Weights of a small transformer language model: MLP 768 SwiGLU, tied embeddings.
Each number is 128 + 24 x the weight over its row's rms, rounded and kept within 0 to 255. Layers, rows and columns count from 0. The size above them is the row's rms in percent of the matrix's.

# layer 6 MLP gate, 768x192, rms 0.106, rows 434-439, columns 0-191
size [ 97 103  98  95 101 107]
[[117 103 139 159 166 172 162 134 132 138 123 130 123 142 123 124 125 120 103 138 105 109 107 128  95 130 118 125 139 151 156  98 146  72 132 147 138 146 132 135 147 126 138 118 121 165 121 144 142  83 108 131 170 146 138  81 196 146 155 146 100 165 119 110 133 137 129  77  98 140 177 144  93 145 102 116 166 148 133 133 120 135 113 147 103 193 110 116 153 171  88 119 131  64 145 122 121 124 119 167 102 144 120 176 106 127 103 119 143 114 128 157 108 147 123 129 116  98 176 104 174  87 135 129 100 118 132 113 131 139 139  81 140 126 122 125  83 107  90  81 125 157 162 126 103 118 130 127 122 194 130 123 107 138 155 122 114 111 135 132 141 112 132  98 120 108 102 172 101 103 133 101 166 132 125 162 160 114 125 130 132 141 130 128  91 124 118  93 107 165 147 146]
 [151 167 124 124 123 123 105 134 130 114 112 104 167 141 145 118 154 163 148 166 128 148 107 155 144 156 183  85 151 129 154 141 134 142 117 133  92 102 127 118 151  99 132 156 128 170 151 134  99 158 100 140 125 131 109 117 131  85 138  94 145 128  78  89 125 102 132 138 118 147 146 165 122 129 122 100 122 120 108  96 103 111 180  87  80 152 106 160 123 117 134 115 144 110 117 130 159 112 129 148 101 119 158 170 168 136 123  93 130 174 150 111 125  79 115 127 139 104 109 211 146 125 122 121 141 135 123 111 128 113 111  98  87 110 120 151  88 140 109 135 151 101 118 122  71 145 134 138 108 148 109 156 142 156 138 153 147 139 115  87  97 108 142 142 132 120 106 111  85 148 178  95 138 145 153 141 112 130 171 147  76 127 120  87 132 149 112 127 154 126 127  90]
 [131  67 142 110 146 105 131 140 115 170 101 151 140 131 142 141  79  94 151 158 106 137 135 169 131 115 121 124 136 118 114 120  92  66 104 149 106 106 120 104 148 107 146 146  86 129 123 113 141 153 138  87  96 139 122 149 109 105  99  99 131 144 192 121  92 159 164 139 156 157  88 120 103 145 136 137 103 119 154 130 144 135 166 115 118 147 113 115 119 148 116 172  99 165  95 120 149 154 124 146 133 112 161 161 150 167 137 127 183 132 113 123 138 156 137 111 120 107 141 114  98 127 101 145 112 157 137 136  85 120 150 166  99 144 104 124  85  83 185 126 120 114 101 109 103 161 157 162 149 108 134 136 109 120 143 112 111 126  96 108 116 136 147  90 138 134 144 158 112 150 155 118 160 103 141  98 112 123 135 104 162 172 114 112 102 110 104  96 150 114 114 170]
 [133 120 146 117 124 156 133 157 120 155 125 158 114 151 164  84 115 122 111 116 118 155 130 144 127 151  54 133 119  89 134 136 129 146 190 106 104 111 133 154 162 121 107 162  71 146 151 125 122 137 134 110 104 118 147  98 160 150 137  94 108 141  87 168 126 174 157 136 127 102 134 141  90 133 134 118 122 127 127 142 123 131  93 153 131 131 116 103 161 206 123 123 118 125  84 150 160 184 109 132  82 106 135 113 135 110 153 129 109 124 137 122 103 125 140  88 133 134 135 197 152  99 157 111 139 101 128 172  92 104 115 154 155 134 138 122 102 128 131 123 142 139 163 135 110 153 126 117 114 117 153 150 175 136 156 143  94  77 129 112  90 113 109  96 160 133 125 123 109 133 109 100 115 156 137 119 127 149 136 141 124 160 171  91 174 126 141 129 137 168 118 135]
 [175 153 136 173 111 118 145 108 150  78 122 120 144 102 146 136  96 129 112 169  87 161  93 132 110 122  83 133 135 140 135 113 145 146 116 163 140 108 127 103 124 165 208 111 102 133 124 101 158 136 124 114 106 121 113  96 118 122 125 172 141 142 115 123 143 103 126  83 140 114  98 106 152 109 112 121 150 143 114 138 147 113 130 132 124  95 151 138 128 157  91  72 110  89 122 179 121  90 129 129 107 141 156 153 168 120 133  94 148 145  89 142  99 153 106 144 106 115 114 114 174 135 112  80 124 163 118 154 126 116  97 110 125 123 109 107 161  79 152  98 130 149 159  94 118 142 110 139 149 126 144 126 110 169 173 117 138 155 106  99 134 113  84 125 123 158 136 123  57 145 152 132 113 115 143  91 113 123  99 135 134 130 101 113 131 102 124 152 118 134  91 153]
 [143 128  77 152 111 159 108 175  95 142 142 142 104 126 122 147 159 106 129 119 142 190  95 141 109  97 132 145 122 141  88 145 107 135 158  67 148 103 124 109 100  97 160 155  97 153 133 158 134 112 134  95 162 145 109 146 116 151 151  99 165 141 126 133  86 139 111 126 141 118 130  81  96 155 108 137 165 147 141 115 120 104 105 148 138 125 121 129 124 144 134 107 132 155 114 188 100 118 114 142  93 100 192 116 120 106 144 131 128 178 156 157 101 100 138 104 111 120 126 148 102 110 132 142 164 110  96  84 112 109  86 140 137 130  99 164 125 110 136 140 135  76 141  99 150 127 145  85 147 119 134 118 113 140 118 145 123 129  60 127 123  87 101 126 131 121 112 142 141 160 159  79 106 111 138 125 146 157 138 101 130 182 141 116 149 122 165 140 131 123 124 135]]
# layer 6 MLP up, 768x192, rms 0.0995, rows 434-439, columns 0-191
size [103  97  95  97  98 109]
[[150 105 147 172 139  88 102 133 138 136 119 126 146 106 117 141 144 132 110 132 162  95 130 178 165 133 132 116 121 188  43 118 138 145 158 100 100 148 112 132 195 122 168 144 146 122 105 110 167 144 122 122 127 121 105 167 158 103 161 122 148 126 105 112  94 118 129 101 106 108 140 151 131 115 143 138 148 135  98 115 101 139 112 136 135 124 143 131  80 119 132 160 122 131 119 143 157  99  97 107 151 122 105 114 134 119  92 121  84 135  85 143 160 119 137 118 153 137 147 125 142 120 111  96 122 163 123  85 108 150 102 118 113 144 113 138 157  98 126 120 107 157 104 119 130 101 120  73 125 175  96 147 103 165  74 115 132 127 114  96 100 153 149 129 132 125 154 100 103 114 123 166 129 119 154 156 132 121 173  84 160 138 157 108  84 146 117 175 111 129 129 154]
 [135 104 131  99 119 140 111 140 115 121 125 161 125  88 153 184 142 126 147 152 149 141 104 129  96 125 148 113 108 103 128 130 169 118 104  80 167 106 126 115 168 124 133  80 129 147 125  79 158 105 107 139 107 140 136 147 123 111 131  96 146  98 151  75 135 145 112 145 125 119  90 163 170 141 132  90 128 147 120 119 111 122 154 152 119 138 126 138 137 151 139  63 158 149 142 107  79 117 142 146 153 150 131  98  89 100 161 153 138 139 129  91 121 110 118 138  95 131 145  98  85 175  85 174  86 136  79 137 154 128 167 147 119 111 132 127 112 136 143 124 144 101 103 136 133 146  95 132 148 147 119  95 117 122 172  80 131 120 154 122  88 129 145 149  70 104 117 108 142 135  96 113 153 147 163 122 121 131 150 124 167 131 100 157 138 168 128 150 143 136 168 121]
 [ 95 101 128 112 120 108  81 163  69 164 167 127 164 161 149 105 140 165 156 129 121 113 140  95 116 108 152 105 152 131 107 126 114  99 156 109 119 152 152 151 164  98 131  88 120 107 133 113 141 165 131 169 111 129 110 137 131 113 155 137  94 101 110 125 139 183 132 173 123 112 129  75 140 144 137 114 109  95  82 133 148 150 119 114 164 185  97 127 135 142 115 121 108 137  78 142 151 137  99 122 116 127 107 100 116 114 150 186 154  75 111 133 143 120 133 129 136 103 121 125  93 139 127 146  84 155 160 102 154 142 131 154 146 171 154 152 113 154  87 128 102 102 149 118 142 155 133 109 129 162 161 110 117 111 117 125 115 109 141  98 147 124 146 147 149 155 102 155 109 104 118 114 156 102  90 104 163 117 113 142 142  93 136 133 148 114 126  77 138 141  95 104]
 [121 106 141 134 187  98  90 119 105  86  96 151  86 140 156 143 154 147 121 131 131 137 131 172 104 124 113 116 110 104 161 141 121 154 145 152 163 158 111 130 140 179 116 157 123 166 114 143 175 117 154  93 143 175 120 123 105 169 137 121 144 133 129 154  83 138 144 154 125 162 140 117 117 122 121 151 126 102 128 115  83 125 129 120 140 144 105 136 141 141 168 119 124 129 128 153 115 159 102 105 130 146  97 156 109 189 111 141 101 105 134 124 110 135 129 143 150 123 101 185 148  94  82  85 119 107 117 169 125 137 178 132 120 111 162 154 103 131 130 109 159 115 170 121 137 115 145 104 132 145  92 129 155 135 107 129 133 153 132 142 182 152  87  82 149 143 107 131 135 144 145 109 117 107  62 179  87 117 126 101  98 148 124 115 112 124 135 124 131  96 124 111]
 [162 110 110  91 123 150 145 143 138 129 144 138 116 145 129 139 101  99 146 107 117 133 155 129 147 127 115  91 117 117 130 116 145 134 129  89 109 127  95 122 108 141  99  97  88 130 122 147  95 137  98 102 162 157 142 123 117 149 108 104 126 132 155 104 137 105 104 112 132 107 118 176 155 145 130  79 143 144 181 116 199 149 113 119  92 147 138 118 128 124 142 161 100 138 154 141 122 135 124 145 129 112 122 135 117  84 143 138 124 102  78 154 116 117 121 160 107 134 145 128 155 120 164 150  91 148 106  93 111  82 132 181 185 132 119  86 158 149 164 132  93 118 147 118 147  81 146 108  62 129 146 113 106 108 100 144 150 109 136 108  98 106 186 121 127 158 162  95 137 124 156 126 149 153 132 115  94 164 116  95 164 162 129 116 123 125 102 168 120  91 162 143]
 [120 141 147 138 105 113 144 145 147 165 100 120 151 148 134 148 164 122 158 106  88 140 140 135 131 135 154 105 146 133 136 112 114 144 158 125 145 108 135 175 122 177 114 130 134 129 138 154 165 122 104 155 143 140 148  91 127 124 138  80 102 118  93 132 143 142 139 117 124 135 111 104 107  90 144 117 127 175 133  68 131 135 187 139 131 107 149 117 165 137 108 137 119 141  94 134 177 177  90 134 112 130 133  95 151 108  97 168 114 170 111 132 109 151  76 113 141 129 136 110 105  98 130  95  93  96 145 131 167 145 141  98 101  63 143 110 133 107 133 134 146 142 118 136 137 109 133 160 170 129  92 123 164 156 147 129 106 157  92 135 117  98 142 140 142  89  92 178 116 105  91 202 124 138  96 109 127 107 149 146 165 131 105 150 147 114 154 116 151 125 137 138]]
# layer 6 MLP down (transposed), 768x192, rms 0.0833, rows 434-438, columns 0-191
size [103 101  95  97 100]
[[144 194 106 136 130 127 132  88 129 111 142 161 127  88 137  92 115 129 114 104 111  91  98 187 128 126 155 113 119 155 158 150 157 110 130  83 122 115 147 119 128 100 117 212 122 115 197 128 104 129 150 156 119 146  82 132 124 129 131 163 126 132  97 140  73 143  98 122 147 113 121 136 129 142  93 130  97 127 173 122  93 152 129 104 125 142 134 121 163 125 167 128 131 155  97 140 102 122 121 141 105 105  95 115 142  95 119 114 115 120 132 161 122 102 135 120 105  75 108 109 119 124 162 101 146 162 117 154  78  97 106 117 124 125 157 135  96 165 127 112  98 128 161 115 133 149 132 180 155 140 168 122  98 122  90 139  90 113 147 115 155 115 117 145 137 145  96 119 156 130 131 165 112 150 109 148 136 143 180 123 123 145 144  97 140 113 137 109 105 114 112 105]
 [ 75 138 131  95 130 125 192 138 157 132 117 145 110 122  99 133 171  79 130  98 150 156 159 102 117  96 131 110 140 135 129 174 133 151 153  96 152 102 138 145 120 125 133  86 132 154 128 114 106 121 114 110 113  92 102 152 155 122 113 137  99 125 131 169  94 185 101 144 146 110 143 156 117 116 114 131 148 117 163 144 136 148  97 166 141 121 135 144 108 113 145 144  91 115 100 128 168 141 103 139 115 171  83 111 144 142  82 125 119  91 119 149 146 146 147 130  85 106  85 142 158 126  99 133 136 138 186 140 140  96 120 109 142 152 114 125 118  98 103 158 162 143 126 136 105 119 125 142 142  99 149 129 146 123 141 148 129 155  90 125 168 152  99 185 154  97 141  88 160 124 157  96 115 109 118 128 159 126 130 119 119 100 102  92 125  88 113 150  83 111 113  93]
 [100 131 131 128 128 175 124 126 109 138 101 113 139 108 153 149 110  99 128 116 127  72 153 101 148 139 158 134 131 127 135 112 132 176 136 150  96  91 146 132 133 140 142 119  92 170 189 135 154 121 106 145 128 165 184 156  86 112 133 109 122 174 159 120 139 118 133 129 125 106 141 133 101 154 122 189 148 132 139 147 123 135 109 113 132 163 156 115 106 144 143 118 137  98 146  76 141 145 150 101 125 110 166 144 130 142 161  89  86 130 138  68 116  99 139 128 118 118 168 149 131 104 123 143 144  94 127 113 126 104  87 143 120 111  72 159 164 113 148 156 113 157 155 135 146 155 102 137 134  97  79 105 118 125 125 130 187 101 131  96 114 120 147 143 105 126 149 107 128 152 153 142 167 158 141 101  79 131 132  74 120 138  99 123 103 151 108 133  90 113 134 124]
 [ 98 109 146 120  77 133 133 149 126  70 169  81  83 157 182 138 161 111  97 135 130 162 143 167 120  96 110 124 121 139 128 130 101 144 138 102 133 116 137 156 150 115 104 109 121 147 108 110 108 149 124 112  90 119 179 136 110 152 121 105 105 126 125 129 137 130 111 152 140  88 166 114 132 140 145 120 178 114 123 155 158 122 109 114 135 107  64 163 153 125 128 154  94 154 137 130  81 150 123 151 102 106 144 102 126 130 118 114 119  99 120 135  85 111 128 128 143 187 104 137 183 101 139 149 111 150 103  87 144 130 128 149 137 135 113 102 135 132 114 116  97 126 172 163 141 125  80  92 138 112 116 123 142 107 144 155 135  89 121  94 127 181 130 152 140 138 163 144 106 128 121 146 179 168 157 139 123 138 130 159 123  97 153  80 134 119 170 121 146 122 115 136]
 [174  97 130 134 140 136 162 145 101 109 122 128 129  88 124 118  80 139 134 152  69  90 151 124 121 116 112  80 108 153 145 129 127  96 130  86 117  68 103 113 167  77 134 120 112  92  92 151 111 117 130 175 145 142 124 122 143 150 155 126 128 140 128 159 103 137  85 128 139 156  99 149 134 134  71 102 106 165 151 109 159 130 144 116 117 150  90 140 146 131 162 189  99 166 141 119 108 135 134  77 118 154 152 164 125 136 109 125 129 103 144 103 133 165 132 102 146  94 146 112 127 156 144 130 147 154 137 130 106 125 144 115  99 144  93 154  86 130 139 100 133 118 130 148 119 105 146 147 124 157 108 152 109 103 139 114 139 153 119 118  80 113 134 153 121 123 134  70 102 144 115 103 135 103 120 190 132 149 159 118 148 135  78 139 124 157 168 149 122 125 132 142]]